Part of a small language model's weights.
Size: 8 layers, 11 heads of 64 (1 for keys and values), MLP 1856 SwiGLU.
Architecture: rotary positions, tied embeddings.
Training: a variant of Muon for these matrices, 720M tokens, 4783 steps.
Each number is 500 + 50 x the weight over its row's rms, rounded and kept within 0 to 999. Layers, rows and columns count from 0. Numbers have three digits each. The size before them is the row's rms in percent of the matrix's.

# down: layer 4 MLP down (transposed), 1856x704, rms 0.035, rows 6-72, columns 576-639
# gate: layer 4 MLP gate, 1856x704, rms 0.0609, rows 7-73, columns 576-639
# up: layer 4 MLP up, 1856x704, rms 0.0633, rows 7-72, columns 576-639
down6 091:509542454501491513441343469419479570503485523465435517502566561418469532513419509475505573491452460496521489516466395542526524558527617508579441472564538469535480478576581516444532442461453556
gate7 099:535484393489543492602482551453603479493540566486583479496432441521463554548411534446427481457603448473494494510553537440383498470431478504447529474591474519504520520462487504472489523493401521
up7 096:464508571595483437382422546491489585459571526487459526588505447507498510515628476460431441552499539535474518441533588477424479510517476608432527488497520455468505522610485438443573517453600453
down7 096:543475546548516425556508601536524561481545518563486548500473549553488514500482469498537569495575451477571556532640499427462641519589541469465456501522561472508549467461414514374511437505470478
gate8 104:402436417391489513544516583519399509381556492555458462516453548491525587480465492531520573493459515504418454544527523490596437493378536477601522576510515538387474523468578534421562585553505512
up8 102:540480440538486556455480441475555468463431388397515490525480506581479513371606579513440442524585503464473464489537418438408432425517498519503446414530519544492531476525575535418455414495466600
down8 108:536495486518540571489535466550506489600470582448503498515530480546503466504499508551543521509504530507589554489431502445506498498599461467482447422493493566529407499477464416498558427471535563
gate9 102:551598523435413511585561461492429469576514451586563475397491502501542482514503390416532404497452471525525558556454442503477453450500450445556521472481499448536453525474441530523454433587488436
up9 100:414486434427513506503476483460570440503523537376414478607473549507508556553514522541560461542502520443507506439532510444514569469470518451456539511516578564486480566490599549516511532443509517
down9 101:523529447486455526565524514483377585489511450547521594490478538545482453465521498494528509589450490546461529589535479494504454548536520609519444554470445501564468522442445546515480537513415422
gate10 106:485560512536457468558466545388509573450536515476541530511470510485487549391398512502528493501561519541409537509455547436503456582393507451450450564459471457557520502528455408461420520537427553
up10 102:470503528510515501504487482589527458465535380506482491446616482530478473418389548524448596578419460431542540484440442476567458495446427481452542488574454432451494596509466461471475443492410530
down10 099:453550540522424539586503530508461402554482547447517505546570503455579516401518417573518468511546507372481580432509476498505421477532546447522490512601416420466455447480509459599497503495500481
gate11 103:514502461509598554491543510478512414478485503392493406525558538481573493513498348396425486559527421558507502509490419500506508392488444461492422457562524450538441404538456462530461488483509546
up11 101:461550551517608520527531535398466513537486557533490453518431564488524553542483472504499504556447519490378523488506524498505496455483466497544596541472476563483504451443518455581460458583510509
down11 093:538502507610549464508500509527512495465508436487438498543549438494499467464558464539548536590510582496533534491517458428413524584525554502439614574447507507479487479461463526534450422503543415
gate12 093:485531530475435525502505500574461522430549533431560434444525510515518477562484434575583420500429509548475436472480542558501472570456444502475453558562461596410481469576447430447535429478503464
up12 097:541554498477516443541481446494424537502448501454493427466574437474371510518537565518523538564477439486445446507533590496479577487531541515475429498591472435531514558433515532586468565473550452
down12 102:608496513472440479446559533507558538577587517502464488529530509466502565475468503522499511535431501514525494552537497510427526495534465489479519546508554406494484631420502463487470544374485503
gate13 098:551636472440475558472452516561535516471544569532583495505481419527463514441497526483497485500588492562511503469457452542545471458488536505544452425513463540451448518483528473517464457517523442
up13 097:530473514488461482575567501465514561493507419525484420510436431493567503454561471478485523477406479405531491526608537445520551524504457590562459480469572466540541479454533470456542484498548483
down13 105:475473476518474431435521442513493494466616594496443499545479547433454531536540514447477405463497512496484464516553492557495560551530499515527474464524489461535555598471503499509484531478497455
gate14 100:468512485527474471452589513534599536563568485491433531418453551533476483499520534464530544499528477502425522532467586404498442530592478505557513531461504503492532463533519468469497559505589538
up14 100:528432452470538457440500476522381479476551436545546544434499477481404514579530488401495447438503501504454444532474476481507445426491539582531435452502514485492470416534529479516484510518473439
down14 104:505448434523534585480493464478465514559522465421446552498546395582463436460507458494433399462517508539531441560489559507493493491479565487646437413481532478566434440482461485464507486518564518
gate15 106:534525625514433487557532517505527512547627489378469502421589505498506478477562503396492464497492458488369536565559560508518490514507535545496540412543480595562467477441516490422586526452518448
up15 105:530514585518525427530440532474549500476520546466590507402563497532490522513480471505519433591524410493516478516461526470512531540508494409457528489538476490436486452499531507559457472500452566
down15 102:510464520535496603455399459491504531442563545510394522499537469573478489407463530429437577573540532503517535486461430526533539506488608494493439444589570531473425439538544543537537524473534513
gate16 099:524454453542571479447431497523532513518467489577439510476495433469524545398490542480475520490442484477473439540490509461431440515495509580459497549465379544474401539475477590544500507588512492
up16 103:446455508450447471642480447527473526451484499386472517464491418564540535434554503465551492510448474608483431483582464431464492469481610505541451448572495475488484446513572476571545582532478505
down16 103:472498476550463503483576473588493560548422424533508460514492566443466517461473448510488497494608468527373499584462474494446445539546470452507481529506523602516551529532533545543520450526466567
gate17 093:548398513524476460541459438468526477447523484533550463465488498502675487493541481556513520402433523564445468463573459501507516481462546579427537445543494533513548482524414562401530569554509550
up17 092:486504538471501454470508551417536505537487549481492592502451475516457536528498577504469436505537546464516550585502492471494460491501410517534598496489567515480496501498597477575480536493581455
down17 087:495555547481515456511433422553487560470566473532529456438575567395605496578510575516524443495563524602510416540577463571491470628496586533567523527478432502445424471456456518550459439462507438
gate18 105:449491612470485499536501565540449418521573497371607479516512502534616532492573437549536503516518506507469558461482461514466530492511575393416513550437536503560541384596536567470486466565489538
up18 107:480596503541491504535444409461536529441402535534472471561450460516498523568513563412398537502498513501432417492517504434482437537422504506515516517497510505538500563496430512492517517541462549
down18 105:535550494486431517493518508455525416453529561491443529462489459467463544470481505478495560518521518487548397524454615462521469455402541425517530536519441462490397446519484574464442423436526450
gate19 095:531502606474482500437472565558477549439514437521466508402548505528534538517556457460551412465560539462559470468460539439448436467409459473498550531570457419575438586519577550530443505536428446
up19 099:524508438521456465529473458558487441583482441584442462545590401473548546446522555487456573522507512553490530485493509446548517560462428517489495474428458541417461543513438496486527461455496569
down19 102:480503576485605458392545413447390473535530512482505567440499484429453441435557522503537472564508528571526480453481397527469557358495555512500499572526441490484614498639428479536524536479502590
gate20 100:500419496480484481546415476561537497453557526544527498448611523415572519598577526629466596551563483549559578506532474584502507474478537462513519439453424502506539441526530546487552489470506478
up20 101:536514437515473472534606559475481514501483516563506480511582447503538572573496591504472600451482465518496482597432489492540492510397462433528493513496425513503527489523415475551476490509515559
down20 099:436548472444392469508555459516469528491493449424482472493392493485455452545540508485462557450494515469549543513487586421439503489518510501494447479465584486361478561429499485456473486469522449
gate21 103:470448510453603521496566536485504540551457542375474542534551601482474466518531605524463510530533473540547473503505460491473556496513540471569462516530461509471500529531465529439547489499506439
up21 105:442513525516446495467585512428443423468447499515436540533498442499464573456425517505408506553478415572372467498493463510530480625544575476546604526463450520440416481455566439502560558487511477
down21 097:504517507441530563444509591474503521642525494504562458512496429463488418557496510462396480514543521449528497512533503557391541537511529499572472455593527527509534462526476446475501455440569467
gate22 111:529510428506561453525438560545523462535430508594515528519465450492535501432447545444544503404425511463568482514527546595554504500492436388396550527475486530450527520473387562497424455460471551
up22 110:451391555472457510505453428558526419534474447529556566441550498470435504483618530465441572538513498506508521462490527529537535478437533477473494441473496594547493508503425542560509450406531414
down22 100:434414420517463546460541522464527513522553493505436467425517436590536455494475493449514488495466485528467456579497479496520534372541517538480430528545454448480632479531514591450490600535561468
gate23 101:477525455494484573511469553450471539598434426444505520506420428524500482451535427466532492514400527410469541433486515461473569492554501463526438491466462471528487416557439418406477664519399525
up23 107:485490439434490488588489437535568565457525410471419500524534620499450549457462531524536480563489525501506476526504538521478533418629416540506495551586540540490505405438456508468489534512454581
down23 105:428421589401459490370516484453565513482516413430498498513531425517413510469527545434587520489448387476497391495535605532572617438589562515513492548458508451590456483514471521545478544565493573
gate24 090:491466540562593502443466508481559523544527509488571541571507487573606478473557541505490549458502549476451434435496482521463470502441549480490462471626445545496491537560537551433552469478521563
up24 089:481509484516427521612523492537475440513511481450396459462463488484482476513483533427463482525546474496533531528524505547556506480518576504527462467470559529563512473454555506494407503507489406
down24 094:470530556575456500480393555629520452509427573509473435459456533464572474507438532588530442574559509403455478611512464572502513572513562548509507553438529545492513518454513504523425382499569480
gate25 086:459473497449409455579424583445444524458523519495487461503503440521523547559508457611456498523468532369556463508502584575504482454592431520479434471536466502452542427543457471437472446505523514
up25 091:482578485517485436491576431562556474581605506518455413534388561482477411502458443504578522498521545514560492547461425540499556467468531397479526512532530524514516436476490474474518510519437589
down25 089:489575462487501515489557450483508589508414447459438459396460512512427510500502501464482410454548446527438560487383381519606395505505492569577477505494425427486513532506447521431508489593470495
gate26 094:529495483488474513434489459487508515491605472507504507454419469549494492451488567518554427521532508520507494515464587506477546435485470492459512631517389544561517496529506507455496453456450540
up26 093:476579502522495446457388484481570469462675495513540468539425563518401446544398530465522507489471463469508422490436582521589509454576451497474467486486503422525499491570458502439455420453517461
down26 097:438491514467532478468468542564509568515484528479461547411549450639519529414580537567525495430514480561427426490597517468574478522505525511578442550500385469556471518516463603489466487549480555
gate27 093:481478518412597506508535473433519558495563551480486476548499587458442548482459355471519603543476558466526406426572547456518489456526477454475585551397424569458428414509512492403497428508552579
up27 093:559532519510497539474513441431478484510469475558527505436457475529461500581508512449518468543504444576522556442483466452602478607464491492486535572450533476445503533497483473538582493481440493
down27 098:523534444459453455444491460490489436396511491432471483592473541463466529391446556568426479542455421566504521456475473350512507459480604469513420398437542549597478514429482586439462540523566512
gate28 100:499598499509505480565557590505456536587407568551487481450525450471416519574480531540477469491477465454478553530463500481510487566503454424542417505518490460483578517442414574482491500548415503
up28 100:527458510619589487460494569550468475533473507492473453545458546496577464515520448507519491456492516533480441495557432532526512382454537439532452443523556536616534513452476442518486447492466567
down28 101:438459400539566518452409458565412497465533517555438613474456513454511491511547492508478461549559524493466527541607477499480574461515515456442482530532455536495497473549536510528555490370440487
gate29 099:506469505495478444451541503515504614521532477444491460467467540562483470429527485506528507451439456463479461521495531472516482404456510519556444424548473505621468521528592544540497539473561488
up29 097:451485413472456530593485511397498504542531645494531473525569476503443504495475520576519485556474551540494528531470437471581482573607482538523485473417480400339596573545471528501531537524485565
down29 102:487482413504526472537576587404490450507511607526411489422522515419479488490525618550512522488501502516516399387474462452488536520632474544499436495451541480481537575371526579557546481467530515
gate30 101:400523536481506505434493578481477563482464429494478509623447458505432497524535430548519449556473544416551498468470516434566477505538562486537533490414470557476570567599511563458568480532449494
up30 100:491489500553444477597507489477560444493551491406566427583590416505688454515471594490437467548515490558507545387599503491450459449406486543596569464558436537487463491477567424509457547563462458
down30 110:505544519516408420487534491496504448514531501531564438442535510549480440529496436575513504476574545571493544499472380512410541514471557462491496589484413554486461501515466486506462584456529451
gate31 090:495482445476442522584416513508497505547503560460533442470485567468467397484519408469511468489518461530432409506621569481524528488586483460546452487603487547510545473474518525497428522511570526
up31 090:460448560480476479399540442541547492505537566551564550545503480585501482527546546597428413485595542511493495508428535553533557499477584440404529490389455492511414516418489571536475515478476441
down31 094:478492598483460477428475543485475477430441398482503451600590449467536594497439501542434497567528597488553552563436592419448455454406459582502470503468555396531535527551421410508476478478429428
gate32 109:548527407459554482461518463527488442503567593521409448469484397516511587416406509499536566536545492550489509461551442507549487361479485480475466438523556488462528505477488583496428475538505516
up32 111:581529567529525616557580425488549457533540494348438495465553584510466507465598522590476423440502532512611450474462549514454492621431402493463532563481535485543541578502601389478522565457516545
down32 108:479598472510475511484499486517577557572530562507473511512522536589458490585533563478403430512505554471460471573549517503511434574448481506559535585419450528448411554489462529443467630481522637
gate33 113:550398424429567507441453530507488450431521471467475558492462413460538592502648384487544508500404528576564375592541553512572566460502571501477481593507499600543481509434504471410507472526453497
up33 112:510482497502471446462499551576490392461466500532508436462452556437565523637544511450465570498476545489510427637532533494485551471481494494511531509526548434539508516454514471539472404522485451
down33 101:490568525536490544459491514567445477496453603453500518541474522482502420456422539463454554479486427572428490520590536609588499537551554566502516471501484485486489500577504419421540554494510479
gate34 114:510517542465431578439424558556512494433558423616509506452495462443507494584530516545436453473434404448557496542440607505487479497481532532547503581521562559558512404611492485469525492561466562
up34 116:489484518558551441571554506418586567487568430524362535471486564455476501437573495498444449491489522445492538424466421576519457528582580510554531499528414444462431455395570421449423522477557452
down34 099:469536512506516390452539590471594570530532420493471483520542537406506478419495492533550415541450510512510520523437512567591425502521375436527461569579498531440564465490395458474411476477523502
gate35 101:561523447410485581526435578531386525488447474452507525472451524512479460488379489509586452503450507542469503448452484513461427545468507499478496527514533480521389461452461479503516470503565410
up35 101:484533499537551410532498580506520432504604580540539458475505497496378515465600556519400519465510493549373527507590498569535498537575429442493409466606553549500570569543507498507558502493548521
down35 103:402460483410464515487508568444477521506435536579509509541476488498481493524542430500476472491511430555491566451524577503474549488507460472460527492572522572623478472451520401578538461552588480
gate36 100:486547491431430541472439537487516437482626470501497550514580530508490590543543480443459533486569531559428519554541423513480395533562465482534526578385537467488499506505477569498585398443506553
up36 097:561528458511413371573509428550491509451490480491510527501495560501639503560507564457390545440581444462584563483419482519469536471471525509536507597499568453422470533543461479613477461574412540
down36 098:532480558492363499523592446441453463513579475560446521414451586475467445535623488490595493437525478602507502509463407455523533542563457488411513532491532455417475418540512538583432570584515543
gate37 101:506534474560604544572523550461456488364480541534460489537564406488519505483434458486446457485527520507548528483526474411548552498474460493511523488562501506482483502533420425481427504448474430
up37 096:394445521382473482584470425554525586502440468583539592557461475456520425431541465519423520503421475533527470500478511537384555484485547488501602479562498534520516517578410502515439547482496454
down37 105:486512441421477570476511516470547556486589445587530554589474536556543435497439444429537525494484434507480563435499527527432527485447564530558494406441425563479516486555525546495404555540568428
gate38 109:555529552579504579517520509479538485543542549434556500485430425552464447444515580533361488552539451495499489467489418527522443447470547560473555593537495482360446392460498450429464543498421554
up38 109:434449502560499472470505490509462409479526506471337478550539598443446519464497426425512481533540512525421504552458506473427519529486549573435529480473506446491461477554489515490500495502565393
down38 099:559566524541512432470528523416514446505507460598462558561515568549408579487465524521463454438581528514420523474454436490557615497577415503499532464477460441502514491613489541445522490479522417
gate39 100:495533421517481469424492482531449553522499536488600431555481500427523474475514503520521509479467531499590479526444494492519542469506559481437440482474564622519443425505494479532501495497613534
up39 100:564467419463445519530602505534439520462474532557502541418499521486461543554519428530496533435445510614464618568493465490399503442500486536536578483497537383409469508519430544464553475466543531
down39 105:525618480475557450571384506416420454457528505457497498488521503549495417523440487595451479558469555581506458445479522431461532493459469419466429507543537522492579534517582541547501426531516558
gate40 090:498396487488460574550495558525504475465486458498559558511542514531427488500414509454492494511527493476435600541479463507439453446476547462456474466483498553487478528522628433491466505536545438
up40 090:445575568461457522548529505586494479478533445435469456520472501393409446492549539522616493515504460606524538567532471594476433579583464503520514581479420507454546430505481458494571468599512520
down40 091:521495533507472515544529489438456539575516503480497501485519567480517442496486526503455528382513558544420437522557540436477507511513431471523517567503482421492489477446452492386443559498444421
gate41 097:489525480448456474542473418564537517498589516486544519489378486474495408452510565553541474468508541478553531559538469454471383478552520537582528474569611445488505484421456529460555530450485428
up41 094:609509464428563587481511426460565437483451479513565538457413515474514456477562436572491557424417484499525465634566482484522504470495533523465520492523404478544574549497495517549512462477539472
down41 095:572456512414444439476495516512579523479425494502527558624512472529538511476544542441424423517430470403532492543528474515615544563525396521596573491470496516533506420577531428407537483465517602
gate42 102:556474451591469535489559479452450477482443533500461504540507451530472546499599425505508530469426393486581451443520453364484475506519554563470553395494438481499533430534426519501477477540499486
up42 107:485460489551547520511454492485582500354525608440454443504415674509519499434438515517482509447542567453527568444521493464514455503513464502518515408494533471485550477442585499470555398517472518
down42 105:455448479589504449580518456436485504475488532486464480464411573388532539590508510615446427551541579570418455428464505434451485491528429534492510470341484484497531533541437451442507535562411508
gate43 095:431548478439574511528473514497483487478413535410369536437390462445475409453443468572433591542516502454347540455462550564510504518511515503463553538511339413552468486572519456489431439401494541
up43 095:532516551544473486455488465486441521471486517521560543498510534601536424512478522579479455567528556508405439500510424439613489423481490494545533490552521495541418547423368547484535527510506622
down43 101:433426500554536521542503521528426396519490528529457469523470511402393509510369492462513495500549478442489575469572519406475603597533492408529533518456580547477463400467434471546492553589405420
gate44 104:601550534518552516505496529533576535525588616536497552457546570475471560479560483470509479477547530477518606505469505513546548432584509543509508544466492488534524493495519408487471510597561488
up44 104:475647509403398501419552622599542511509627537496507461477533487388487531546529534337534456520437532602532426466480463534523516475533414521517565479523429479488510574494481589484580536500553504
down44 114:494538492429556513456543585607498487512590505495482473502543528447482518538531549477531496511390591537525502457444432516472540424498471517484499559554487575455574421497487573527523568519554591
gate45 091:507527517490447503508508510515454517466637515577512410546459486555499537407463431462514542575550536506514561560551519418443498506574497537447510505433451457454517482469477535512442529413455488
up45 094:453569502546467557461490420426463440505498577494424509537542559507421466457475444416512534455662509429474475457594514478453502568640532494548510532354529433430510467485604517485347473473500505
down45 086:509444560438416527607592440498549559488550482502525438558463502475365539490523470515452587545515453520500542612575566535512462448554460519407456497559578563493489539533514454473536529492497566
gate46 111:529511550584532528546477446436452525550515479483527528437495511514447484412532508516518529436548432449496481508502469470497510577448466516571614462489526478420510543532448533556441464455473473
up46 111:449505453453484471388500504602588530583506531451472521457533493464411491510529639491536594503478544491590522464455521586532423528472451546488529490478536495501466467463528478374495528506464476
down46 106:475518443480434528576555486504559504614500489508488506605435430374528535522507571495462505537509580422441502422538409590484529453531501417480526634461491484572534386422476526537459512583532471
gate47 093:488514358470519507525525610406446485476557399449552536510530495485452464480462543522492525535446475586399428541487479565479478478435457425443455414538478426514648525461474440498533454460517517
up47 095:515568405480529419558539451487502449514510572591433460651497521504601558534525505475461570495440549515496507484438436422482513597549455544501430534468539587381410506550537496617436479474510535
down47 100:526492535512513541448436485508463455513468528492560440578488431463515503518450510487490469424503523522466428448545549524431440563477496465366445493586524527447496500472481490626444443557551427
gate48 096:524547466507508559507501514456516478458557368482522553484448584474517507536475522554519521553513495487523498538347567512569473483492473498499470580520488500520595553499476560552527594450526620
up48 095:431472523521466493455530486456500540534500483511393473495457517535525532494443611511461473431541479465509553627459582411429368578448479481491513565501491487501454508427525468420462513454507461
down48 094:504562543492572582574522454513511532559480494494514519600499557497547480484452523488479519524588460579518579441477662497607533457500512417445565511527609563517382424574555416405521505579481574
gate49 104:511487485520525551450455521542486484469538499515510462537591576563433541505528377498449461495533508452463472504401448467423499570488577448487509556558520467401544448467527435483502630545530477
up49 098:550482497469555584585520459485427462410519508519415510397529541475505437521508539528614461539539484514549584518557491464531459554458565475509448485511522556544489484568490547526486519491460468
down49 104:506468490514606534624430544500522419598582457531466489552453469519538536522434500491413469518416454522529515499438389492538468480482405555437516495516523516426532440497518461489522468517371494
gate50 106:469484595506581490534516450471465493561513507492606409558481511498547503477476525435485472517537458469483497532438455529562436473466535512470486467464519500489496557537547590558552571572501479
up50 106:478519483609512515438541514545471438524548518433429486498509486438490464505509502478532481581463472505583561502525564557521485521529583572489528382468473581402422533561564539571516496511460555
down50 102:532480465533484419449510495579540567574564596448463477500439566451532454498533512505553456512547528529503594531462502558441532517554610449484518421504456450553549523498488523497449521614340434
gate51 105:414554528421580552503554491487480472455545404454562523442500416499456657503511563500560456645552577578541440461465560481556588429498582495549441469558479495511559530554532560455473536467549495
up51 107:481400497509510501494590540525458548500476469584508449428491517487487481448470406548501463466395492534466545487493431469428588544494438502553515538505572471472482541475526512493504509462565493
down51 101:527588589461674461451495490406446479527523570419485514436523459454573423515492443518428473494420525417480494414501498454517513528517380476484489455387555486543440570483491462520534492441489470
gate52 098:501468438468499516456567520399438488545556571467492472419519515526448527491470500520454581540529449561391454596439521568506484518474557487552523534548471517542512503394566504508509546500506456
up52 095:555567503438432494610513608436495559531489492469515489511591507528543531472504528483510515532452408546425548430484521526451561499541490562498429466459492362501511470561435517474542555438462563
down52 110:525463519478512415486514510493509492493474456405524401563497481543476503488400498471587488537623572538454454481439612590518553458476425623518492539433552497443573602454492391623507456499425561
gate53 100:479561524483460542440515498513453465556577529482458504601434497441527512573445562501432429525478466540552467542537484436484522438504484506511437559465528429592600541482559552494542465488433438
up53 098:484574341490548602497538415515394460438524525547558475523494490578513551472499522538507514597556542395435467439400489470596547521553418597531526511427502513542451442526567400635480515518514575
down53 100:482458516506537584562554525522454466396498470580502544525445490546512603513550482476576460523587522490546508448478567514504408413437460442485500467499473470533506452494496451451535493541475511
gate54 090:550474562507532449428457474489473430630513438484540533523576431512474540512383518531518485432524554545466533580460480491485631620467540449509512534540414515486492474499408624588484596474531489
up54 093:452409517535520448507522540482508442514475531492454526526448570464557465449528500448469495565577565572519545488511519513499534433411462523528476551491495638551426536539554470401553457557491564
down54 087:530454624530440456418555450437506471429494648519470518504515428463507438537472530505561445506509478512502459437431594470421490460513555536537506492520459561530482467362491506547500380488563496
gate55 102:544526420462382484538439548481440508605561569461519527500498585469555447488466523475595477445537521450520499528531484474503602486549467517560525525513502509534416411532540586544537455502559452
up55 098:487460610534502440459608479525528460482401536495546612522491532507564437495500430410510558551543501546559628432531513472463558484522520493464482513608549583393538520510453558511557525512563434
down55 102:399559487471464440503591483529538547420427447527472396506494491556462476509464473463476548454513500519428568479516563487496493474535435439568509502491500549445604510471532506436542497493485467
gate56 100:375519429461444480424421530458587511451508543417510541485543488558536517518483471530526424506451441546531436515511432567518446473459531541481524539383507530522538476563507505493540522415493378
up56 100:381489444518522450500451541549549541501505442407498507421597498429567568521521461537465519479486511517415444488504491399529493462467553445504565555359429449520475493584482514526551497503401392
down56 103:534522438483568578469495543485468490413488553506488565522393584457466490452470566575491367526462590551573515551479417512562409508446517475512432615439445534488506536508430543497448407559423502
gate57 097:521511415618487496435525459490470513456368568387413573561588533493510499460531411492464461512449506445561570476358560433514607540405528520459483520460478493517437478424558507442447477458427440
up57 097:597533499593473571454495420502413392481561444508387549490507499435557490473545508519455536582539522448572521461489489513529521513503519532512434301583505553518450477552490598403464547501529598
down57 097:475603452505440500556520570515458497495483585501517511525557534592452500552455559488520573526579582520539435442560496423491494485510485471527592560418530461539556512479515514540435365508504495
gate58 090:497498483560560509491441457484507527502491493431377456497467415447507553505558579456409472496529470562517574440495454512493440525437588538449431501467491582547512487573438473442533478424484470
up58 091:453514514540553443476553423519526467556346535482480480488456477529533490422427491456484470528518447513532566432528479519507534505572560480491494530471486578548515550507474493474532501476436511
down58 094:585455512443444523490437541524358557587572490435541502461631569383515517467531501487510431529499418453530447475412644536553476395494441442493461461545521468382509435503514626551432432501486528
gate59 094:517472526493473517541490431464505554539585427431516600407497493501556417501418521357448548576502498436534460556525512434493423391465527555541421463467459418530482422479597429518522455448496498
up59 098:431476586488472457540483572487590540591452558498604548432435449419512522523485515488493552498400569448592595447462487520499604538557588502444499507522601547544538437597520516419426480476484521
down59 094:547443529556530413458416514485439402573521516451507506495514491428476433454584540497523479530534467546526532442515391375504467387492467403581599517526438549452494542587569434503470411426483495
gate60 104:515589475553508493486510486371551504473438534432599520510475573531596511491529563554539528545463493513558403511521453557516534398524439522549454422558503529491400610518599380460432520469528577
up60 100:565493531482478553486512512449538468577449519523514488510433486562393597505433467441515531497615466557470470497434404536456475501489489452506482568479492564590406447442559529446523477449463418
down60 100:468477544495508507448411489474669500532531440549457444510474573529507454517423405489516531442489444516547583553539588568543469432528465514491562555545503487568443597485480628417559391474437464
gate61 114:544602509534418492529512472468547526480563468520509531510535517495525615565496437565527551465515495533455521466517492371448499492488452434467519524471545417498540527446531490395514507587436509
up61 104:591520536560481524466472525426525526487522469524557556609589563548527511499544449491574495465433370500538467428578484527444562601525460487643543498511463471436498458512501495506497481591369473
down61 108:437432555542587469522462569533487474559416519511509531441474421497538479467426551481459424560521524468536468595472577577566539503581545463487477542483487540575499487524446482456498540392532445
gate62 102:547464497597436458535513457497473467489547471558526490546491464444540491524430474514486570436494476463461538440503470547464410529460487420471520443456502464566481449567482446385509483515595492
up62 102:534507561510383448523476499508442457527503485498496535526483396475535456575525467485446494583455480576492634550555474600544455445476452496491466463396554517487570378497504516468360592505416535
down62 100:489524494446510543461350484357502524498568565503411560546551481554504468492393526465515431482617471435470530485592523544515524493471458432566505497520553571499508453463482560515497464538424545
gate63 088:556496507436503503506448463528470505416544411523479572523483575492586563448477445567470517399521577553440415516412488539475497467530453535521542493443414432546480517547569539522618541539514457
up63 092:510486501509455475557512470570422524444506589465487460533467480572501506570543428459483443468524444475457389410462511410420510445532500560556543471498468501386512501504528473503563473469504483
down63 093:527461540501419522508533498446396483449433466456513482511504490564506447461575565512424423476497405484492450402424554493476492448579544481472472461522443573603528464440459499500560448550487540
gate64 101:549502467533509516541574558492511448517477558523449487386491457378553502390521503609507487522562540483524514494501374524530576492575463475496448496419455473489438453499487543482450463474512595
up64 102:510471475457403460411543558549576563481501527486501483482523466406498576498511535519403485534505442449488443499443440479464534462455504441422389437478478523452503617484514543461493525518515497
down64 099:491482544515521510471507553573441534493523539499588457663445471498499501450543430542551490562435583522524374520410466531477544446489597572511558399511501439496572473545409509491526453580461515
gate65 085:366509485424495464450458602610445514550543430633554521449471573467507544505482451508507436475430484507494431523459551519496572530494521475500542426427481450509430557449474483473568557552545555
up65 089:553472478527473525555470495462541552487508448458567494583514529494492474432490516464504590505480475477444471463333529565462556602445538553435549479459537437556410568516471536422496418543505449
down65 084:558520519537519560450484547464457428474530597518548464504537450504513500439497408475449469448542549545477441607450525460491409502584485467630506504485433512514488508442495369501455472467580485
gate66 122:498482531404517656580500543553528538497477496482558526470536485439422581445467495501449490505496578551440500441542474563426518457512466387371574504569608519627431438546500516507504459555501426
up66 115:513567486571496467458461392493442531468483486586526573547452441521506462528564571517527534562490617479584535401531484405512547488395552543532397527576432545454455533515490475539502525491576519
down66 108:479568509525505530649410484457537399449465547552456440598486492500513480508454501464515511533457545544524444420483503549489552497446443484507460589553566556540425416509540485499492487529521511
gate67 109:562597470433485562465565509629444457425458607528530509490520505491573523510496474476512488475479508456563462553412416423530523458476448433454516541389499535576558446504387480449427472547463472
up67 108:541503465494465657441521499499510427542479519523456500547439525542477422530559507499490471472530564468504550437479478467428548513462432548487544550519488505514595434497360526483448509539510525
down67 108:567560522570432548536541531453518491392414555484424429538544526504587429513494487473548541553493523459449515533438405546443538502435495415564528495430441493511386534402477453520494499510441486
gate68 103:408494537442488497457510508532440532407618516463544491576489515460535546521452513506528582509468504502553462478598427509421411510514501528459541585428513454464398520432537502506540406535530418
up68 102:525626522547501516504426451484494498506459442629592544518524445570425546617512394558491474468533492520532527452529505423483517472452383492488438567554573573480450480489553453532533535491485490
down68 103:513487441524490536464587519603572490539530525523563491505530511486508529553502438460491390547355490485436517444479481448500438541471541542467423500451490521622493387447438495526504497418495553
gate69 093:481592459436457541577510535444515525413527397557517526414478510552498539497512434493526540559449516524496497571476515473506416527481546491491479501413466473601474613463567506500523435404479555
up69 091:498383504542521444567529538496423478537471526524460488535533474410563484490581582555562491544554563485450470482390507479535466488520556545521508538415483505490510462507474557413553530520591519
down69 096:413402484592577546440458518467492484482465637458467505583500524352418602509554535504550487433535534551542492509518423476425498468556506488553570494482498546474450460427616521482508465543533488
gate70 104:505479517454510466460465537599477547553567476449469598416478526420500498518523537460456523516486529500583520485528542476425584550549554440433560502539466550516543548531526434512493531519552496
up70 100:493384474524493568504501483523409470535558439538453486442541540474550462488488455618492490552505480450462439544507545586474467484492412547526470494399491484531560485530515520441439468509450447
down70 104:576359494518503470480415531421573577594558560468591536507501475479515514582495532529507467510415479497552476508444394404512450565471466491593539566550607518398455537572618504400496541469484495
gate71 108:483383462532466492404413503454475531510533537496504506494545491455545496492482490548584539478448462551478432475629479451467543422462482548442499539528539600640502432524545502426549575380463469
up71 104:454537505494512533492562475513559494572478511521484477497454505492560485465484531472417431492440486472500483460566457556412453498469478479509493485552577404426520485447510481526469511483591569
down71 108:465509495522477441476598496571463584494509417539465485556544467508540421525578481581504434444415445431546571513505518417455511538504472485459519523552413528465551473532525531509493481472397413
gate72 097:522505475449564453450498540532501539482588432508513601557464523457454507440590473381526448520578504407470491517477542499489463461395429433489536462437433507525517467508465592537412562546458475
up72 097:550498531569386526586547410479503500566361495586506501439575471488591460419469483524435510472505533541422469536517512598505619451518540605507447452456491496472477422492495510482544541460491444
down72 099:463438489574477442619454493426471527413485507461451496552602456492457536484448535518517528538473402442496505426369569487546481506664551471496494488510477514482582483548620499572513453469422510
gate73 091:460503531562495513430545549456442472547445496504517463429510408537532472510502600425440549543421486478566460531505508548606544527477522581507473563536568500533459519547548495483508404475510487